python train.py --norm_place="pre" --parallel_block=false --init_std_qkv=0.0577 --lr_mult_up=0.842
Each number is 50 + 10 x the weight over its row's rms, rounded and kept within 0 to 99. Layers, rows and columns count from 0. The size before them is the row's rms in percent of the matrix's.

# layer 2 MLP up, 320x128, rms 0.099, rows 160-185, columns 0-127
101:54 49 56 38 50 70 42 52 42 52 54 37 38 70 49 47 54 44 68 48 56 58 59 76 35 56 60 50 56 60 23 36 46 52 53 49 66 43 34 43 43 67 64 67 50 44 37 44 39 57 45 52 54 52 40 47 44 47 66 50 54 52 40 57 24 36 53 54 30 51 47 54 43 59 53 34 40 45 53 43 50 46 42 43 46 46 38 49 47 50 63 64 66 47 52 48 57 38 44 50 58 51 49 37 46 35 46 43 51 39 55 40 46 35 53 51 42 58 58 27 60 64 32 73 55 49 62 44
093:45 26 51 50 50 49 62 60 54 41 52 38 34 48 58 59 55 49 41 50 55 47 55 55 61 63 42 54 73 47 36 57 57 24 40 62 55 53 45 46 59 42 73 49 51 61 45 59 50 61 46 48 42 52 51 46 49 51 54 44 38 53 71 35 57 37 46 55 60 57 52 54 42 66 57 49 43 39 59 54 47 37 49 73 59 70 75 46 42 61 59 49 51 33 61 50 50 55 43 44 42 54 60 69 41 63 38 65 58 51 34 51 53 58 53 48 52 61 60 36 40 50 38 23 48 46 36 52
071:45 52 47 67 71 53 51 65 50 65 51 52 64 44 49 44 50 50 41 28 41 34 66 53 44 62 52 36 50 51 68 38 50 58 47 35 47 49 46 37 46 54 51 53 50 49 56 50 58 44 58 61 48 54 63 67 47 36 57 50 47 49 52 27 71 65 66 55 40 48 44 44 58 59 35 67 57 44 58 59 56 42 57 47 49 29 64 44 65 50 58 64 55 51 53 45 73 72 58 57 42 45 38 43 56 40 44 46 57 34 49 47 45 35 43 38 55 47 64 61 27 41 65 60 41 53 56 59
108:56 78 41 45 39 56 66 39 71 51 52 54 49 54 54 45 56 48 55 39 43 65 46 40 55 39 39 39 63 45 49 48 56 49 48 48 28 50 45 51 72 53 45 48 48 51 54 49 50 37 38 42 55 46 49 40 51 42 42 48 54 50 70 37 56 44 48 71 51 51 40 59 46 54 57 50 46 59 46 41 45 35 77 65 35 27 36 56 55 50 63 42 41 52 50 44 54 49 44 42 46 64 29 61 34 46 55 38 29 53 58 58 56 35 64 42 62 58 48 74 59 35 38 57 46 50 47 50
116:41 63 56 43 63 46 30 36 35 38 52 51 48 50 40 51 40 52 55 48 54 63 48 55 58 53 39 70 30 61 48 42 58 62 47 48 55 58 62 36 61 35 35 52 52 39 42 69 35 44 52 45 50 45 67 60 65 61 39 58 55 54 55 51 52 54 37 62 46 32 58 50 59 49 49 65 56 24 34 43 43 47 46 53 38 45 17 59 52 67 44 16 56 60 52 49 43 60 49 53 43 52 56 43 45 42 53 42 55 51 44 52 45 48 49 60 36 50 45 68 44 59 49 47 45 42 40 56
072:59 61 49 41 51 53 45 36 41 55 25 36 46 49 50 61 64 37 64 62 61 60 50 44 38 56 41 49 62 53 47 37 46 60 37 44 46 57 58 83 43 46 70 50 57 44 66 47 47 33 67 48 61 42 57 37 65 57 35 39 40 53 44 59 49 55 42 47 65 54 63 53 62 49 41 51 49 40 38 29 42 50 60 66 41 44 47 65 53 45 53 25 48 48 56 45 47 55 50 56 54 43 48 35 49 46 54 65 46 34 57 68 54 61 38 54 51 73 49 56 59 56 55 48 55 66 56 46
106:61 51 46 58 68 58 56 48 37 52 48 57 46 81 50 40 48 64 37 49 56 59 37 48 48 30 47 54 42 48 48 59 58 50 58 36 53 45 30 39 44 39 50 64 53 60 57 56 39 38 55 35 63 42 42 61 53 41 43 50 60 48 54 62 49 57 53 81 52 51 48 43 58 49 43 53 55 36 35 44 31 27 62 32 55 55 45 56 42 50 68 43 44 45 40 54 56 67 46 49 49 57 56 52 40 35 67 44 36 47 45 48 44 37 53 48 34 71 57 48 69 53 32 52 58 50 45 48
091:64 58 63 41 53 71 53 57 45 51 33 56 63 43 39 52 53 50 32 47 50 59 60 56 39 36 43 30 58 50 49 58 59 46 55 61 47 44 53 65 39 54 65 41 54 55 72 48 49 43 56 36 49 48 49 31 48 63 39 52 27 51 55 68 54 78 54 51 39 54 60 57 50 41 70 35 54 56 56 58 52 42 59 51 54 49 45 51 35 56 55 61 51 51 45 44 54 52 61 44 48 43 41 34 49 52 66 54 65 57 27 55 47 29 65 54 63 59 51 49 53 67 54 47 41 44 51 76
099:49 57 58 67 36 53 47 45 55 61 52 48 55 48 42 63 46 75 48 69 40 48 36 38 62 46 44 36 46 43 70 55 38 42 40 42 32 55 56 46 43 50 45 47 48 41 54 48 44 50 36 65 61 54 62 51 64 55 52 61 54 48 45 60 62 46 52 47 59 36 56 40 45 52 32 53 64 66 58 46 64 57 73 41 31 44 45 48 55 50 41 55 41 41 47 42 54 51 50 48 33 60 63 65 48 30 58 69 60 48 46 62 57 56 39 46 43 25 53 63 56 59 51 22 47 64 43 53
086:51 42 60 62 55 51 47 51 54 61 52 51 15 52 66 46 66 53 45 43 59 52 65 54 42 46 58 63 54 48 31 43 33 58 30 50 48 42 43 37 49 55 51 75 54 49 36 39 51 48 54 52 47 46 36 59 56 46 50 48 64 50 40 37 66 52 46 46 44 46 51 42 58 69 44 38 43 53 44 42 54 66 35 47 60 45 56 50 56 59 39 62 42 56 33 50 39 56 42 33 44 50 37 51 55 46 64 66 55 38 59 48 69 33 50 67 54 61 45 43 42 43 50 47 47 48 70 23
113:51 46 61 53 59 50 35 50 59 52 52 34 46 57 44 63 50 50 54 55 55 45 61 37 75 45 54 30 36 53 64 46 53 37 46 59 43 56 43 57 48 44 58 54 50 54 41 42 54 48 54 51 60 44 50 36 62 48 48 48 73 55 41 69 66 41 42 57 43 26 58 43 46 60 32 52 58 64 62 47 60 66 60 40 68 45 32 48 68 48 52 43 39 44 59 42 66 45 51 37 54 48 61 53 31 36 55 54 64 51 54 53 54 52 44 64 36 55 57 38 50 47 56 34 50 80 49 34
099:54 70 72 34 60 61 40 37 68 57 51 62 47 42 48 67 64 49 45 50 48 49 53 48 49 34 27 25 51 63 40 39 60 50 40 48 54 62 56 46 62 54 57 47 43 70 63 51 52 40 55 34 40 30 54 35 69 54 43 52 32 45 45 52 53 48 50 54 41 41 48 38 52 62 43 41 54 44 48 53 48 50 72 54 47 40 53 49 52 64 52 42 48 51 58 48 49 61 46 49 48 38 20 59 51 47 68 49 51 41 53 53 42 43 52 59 54 46 24 65 56 48 48 52 63 56 51 66
102:54 39 46 63 61 44 53 58 57 56 70 54 51 60 52 53 42 68 66 58 54 42 36 48 67 67 60 62 67 33 50 52 28 45 43 78 39 54 50 45 48 54 44 58 45 48 34 70 45 67 31 65 78 60 60 52 46 52 41 64 61 59 43 65 50 54 45 65 54 61 47 56 60 58 43 47 52 56 50 40 59 39 44 43 39 68 50 58 58 46 40 42 62 39 50 34 62 54 57 50 42 41 62 49 53 35 53 46 40 47 48 48 43 58 45 62 34 60 52 50 63 56 51 52 53 63 52 41
092:50 43 59 56 48 38 48 60 62 45 53 54 44 47 48 69 31 52 57 28 51 63 56 53 57 62 46 52 56 44 50 58 46 36 54 68 36 42 41 41 43 40 43 50 41 44 60 59 55 62 44 53 49 57 70 43 46 47 65 49 57 43 77 46 59 53 53 55 56 51 62 41 57 51 46 59 34 54 41 55 49 58 53 54 38 66 45 55 48 51 45 59 43 48 47 71 42 56 49 44 57 46 59 56 41 59 30 55 39 60 43 55 71 77 37 56 38 48 52 39 17 33 51 39 55 40 40 32
077:67 32 64 60 56 32 47 45 54 67 49 49 53 47 50 58 72 68 42 62 54 29 40 46 41 58 36 38 50 69 61 53 57 46 52 42 45 48 55 53 56 40 46 72 54 42 60 58 37 45 40 43 55 57 43 50 53 60 52 41 42 44 23 50 58 49 55 43 63 42 48 44 43 62 41 38 57 58 48 56 51 55 54 68 43 58 42 50 56 65 41 50 44 54 71 67 62 64 46 46 49 59 46 36 38 51 63 40 50 59 30 46 45 63 51 43 47 39 44 71 44 48 46 42 30 34 58 56
089:49 43 64 40 64 55 57 46 47 52 48 46 51 74 39 35 51 55 61 59 63 63 56 44 25 45 36 59 54 33 37 48 53 62 48 43 55 47 49 42 44 34 46 60 61 61 58 48 39 40 78 45 59 57 48 36 39 50 47 46 55 49 67 74 28 41 39 56 47 56 46 54 34 60 61 57 49 59 60 41 41 41 42 47 63 47 53 58 55 47 56 40 56 53 27 50 58 54 51 35 53 54 54 31 35 50 49 53 38 61 54 52 48 56 50 35 48 71 64 41 56 43 52 60 37 58 36 44
107:45 53 36 51 40 55 40 46 48 60 50 55 45 55 42 68 46 53 50 51 56 51 62 62 58 56 52 49 52 44 54 55 47 56 53 38 28 42 54 42 60 54 50 43 50 38 38 52 62 37 52 50 42 64 52 45 78 48 45 54 53 47 36 57 47 44 57 51 51 33 46 37 30 48 34 54 56 71 50 39 40 68 67 61 37 62 38 24 46 54 35 61 44 41 51 53 35 43 49 43 55 80 58 60 56 44 52 41 48 40 64 52 66 53 49 51 56 42 33 49 37 57 22 53 65 56 58 38
090:53 48 56 44 37 50 57 54 60 34 43 51 57 47 38 54 49 67 69 41 58 46 29 46 57 42 31 55 29 51 54 50 56 50 37 53 67 47 57 50 60 41 44 46 51 40 41 45 43 53 62 38 45 40 49 72 42 61 50 53 62 48 55 63 62 33 42 53 56 52 60 53 63 40 35 51 60 48 36 54 66 41 42 42 40 45 34 51 55 53 60 54 76 62 28 46 34 52 63 51 60 48 62 36 47 62 55 34 46 44 33 32 54 59 49 51 50 42 45 51 65 55 37 53 59 50 23 56
106:49 56 49 38 53 38 32 36 53 71 69 50 37 32 47 65 43 53 47 58 56 34 51 42 49 58 57 64 59 43 52 57 42 56 52 60 57 50 63 55 41 65 35 53 47 43 50 64 53 66 47 59 53 51 62 47 52 52 56 40 49 54 47 27 40 63 70 31 47 58 52 68 58 54 43 59 46 62 63 57 34 57 34 65 40 50 47 43 59 49 32 56 51 47 57 56 49 58 54 67 41 38 52 64 60 42 40 51 57 51 73 41 37 57 39 58 56 51 43 65 56 38 53 64 53 45 73 62
115:37 54 45 36 46 71 70 29 32 45 47 41 48 53 55 45 54 66 44 39 38 41 15 39 67 47 64 57 60 51 53 59 46 70 49 41 47 46 42 36 58 58 54 48 48 69 51 58 60 59 42 56 63 46 60 24 46 56 52 51 49 45 57 49 38 55 56 59 48 44 42 46 41 34 51 46 48 57 60 47 59 43 49 47 56 56 58 55 57 68 55 59 47 54 50 61 25 65 43 48 58 54 57 51 68 42 39 41 48 63 56 64 45 54 51 48 57 45 58 58 55 41 40 35 72 47 48 55
082:58 60 42 37 66 53 38 42 44 56 56 65 43 53 48 55 45 53 42 51 28 60 56 40 51 41 43 58 41 60 26 56 41 47 62 40 49 54 47 47 52 49 58 70 53 39 52 44 44 60 47 28 73 51 50 49 52 54 58 50 59 60 33 64 54 55 61 58 40 48 44 54 63 40 44 31 44 56 36 54 45 52 85 53 41 58 31 57 44 58 32 43 52 43 50 53 53 60 56 51 60 43 33 60 54 55 47 43 56 52 55 52 53 64 68 49 41 54 42 49 40 60 69 58 31 28 61 50
100:64 38 51 51 64 57 54 50 50 31 51 59 50 49 52 48 38 31 48 54 68 47 70 54 28 63 49 42 58 49 52 50 48 59 42 49 71 44 45 50 44 55 71 47 46 57 42 56 44 45 40 58 57 75 48 51 54 33 49 51 58 44 42 58 41 59 33 65 50 52 56 35 42 45 61 70 57 53 64 52 49 30 38 61 46 50 48 62 58 59 51 44 49 46 39 49 50 15 44 49 48 61 42 30 45 38 50 66 60 69 47 57 68 53 52 51 54 46 53 46 37 66 40 39 43 58 43 41
103:74 52 58 40 56 29 39 47 44 41 61 55 57 56 65 54 56 66 37 53 41 30 49 56 49 43 56 72 39 49 46 54 54 48 50 50 55 64 53 60 59 56 54 61 47 38 46 37 54 38 44 48 48 65 52 52 48 59 35 59 52 46 36 61 34 48 40 59 54 46 38 73 54 31 43 31 61 65 56 47 47 45 35 51 62 56 43 59 58 51 48 72 71 76 54 42 41 57 60 54 52 65 37 45 37 48 49 48 53 61 43 34 48 48 54 53 50 33 69 47 57 63 43 44 48 38 45 50
104:44 61 34 30 60 59 40 52 56 53 40 44 43 47 37 43 57 32 50 55 48 48 44 37 52 35 57 55 37 66 66 60 67 47 50 61 51 47 39 48 54 56 45 55 49 57 50 52 48 42 55 46 62 34 53 34 40 55 37 42 48 58 54 53 48 48 52 39 49 52 54 34 52 49 71 47 59 46 60 57 47 56 48 37 70 28 38 57 46 56 51 47 64 54 32 72 44 48 42 73 78 46 47 39 54 57 41 71 55 47 33 65 46 45 60 45 56 60 56 53 57 60 54 28 42 57 39 60
101:61 42 58 50 56 39 42 56 53 48 60 61 46 50 44 49 54 47 34 57 54 46 73 52 26 54 53 55 48 32 33 59 61 40 33 58 41 50 46 53 44 53 51 46 54 41 68 50 65 46 52 46 58 41 43 57 54 40 67 43 54 50 38 59 41 57 46 35 28 42 37 48 58 41 61 49 48 34 35 65 44 50 50 41 43 43 51 56 55 49 49 67 46 44 34 65 31 32 41 40 35 59 60 64 31 63 53 56 56 40 36 66 77 41 51 50 42 43 51 50 66 55 56 55 55 54 56 64
117:43 44 48 47 46 47 64 45 42 48 43 64 51 46 66 35 48 32 29 59 42 45 46 50 45 62 46 62 46 44 34 36 63 24 40 55 49 57 50 45 57 43 62 43 49 50 36 44 42 49 66 44 37 40 49 49 56 41 41 56 48 50 48 37 64 72 36 50 42 47 41 48 63 42 44 46 50 43 34 43 46 35 56 56 59 65 55 79 49 52 54 44 56 47 61 43 42 49 66 57 56 37 49 63 42 60 36 48 35 54 42 54 46 61 58 30 54 55 58 39 46 49 79 51 26 55 53 59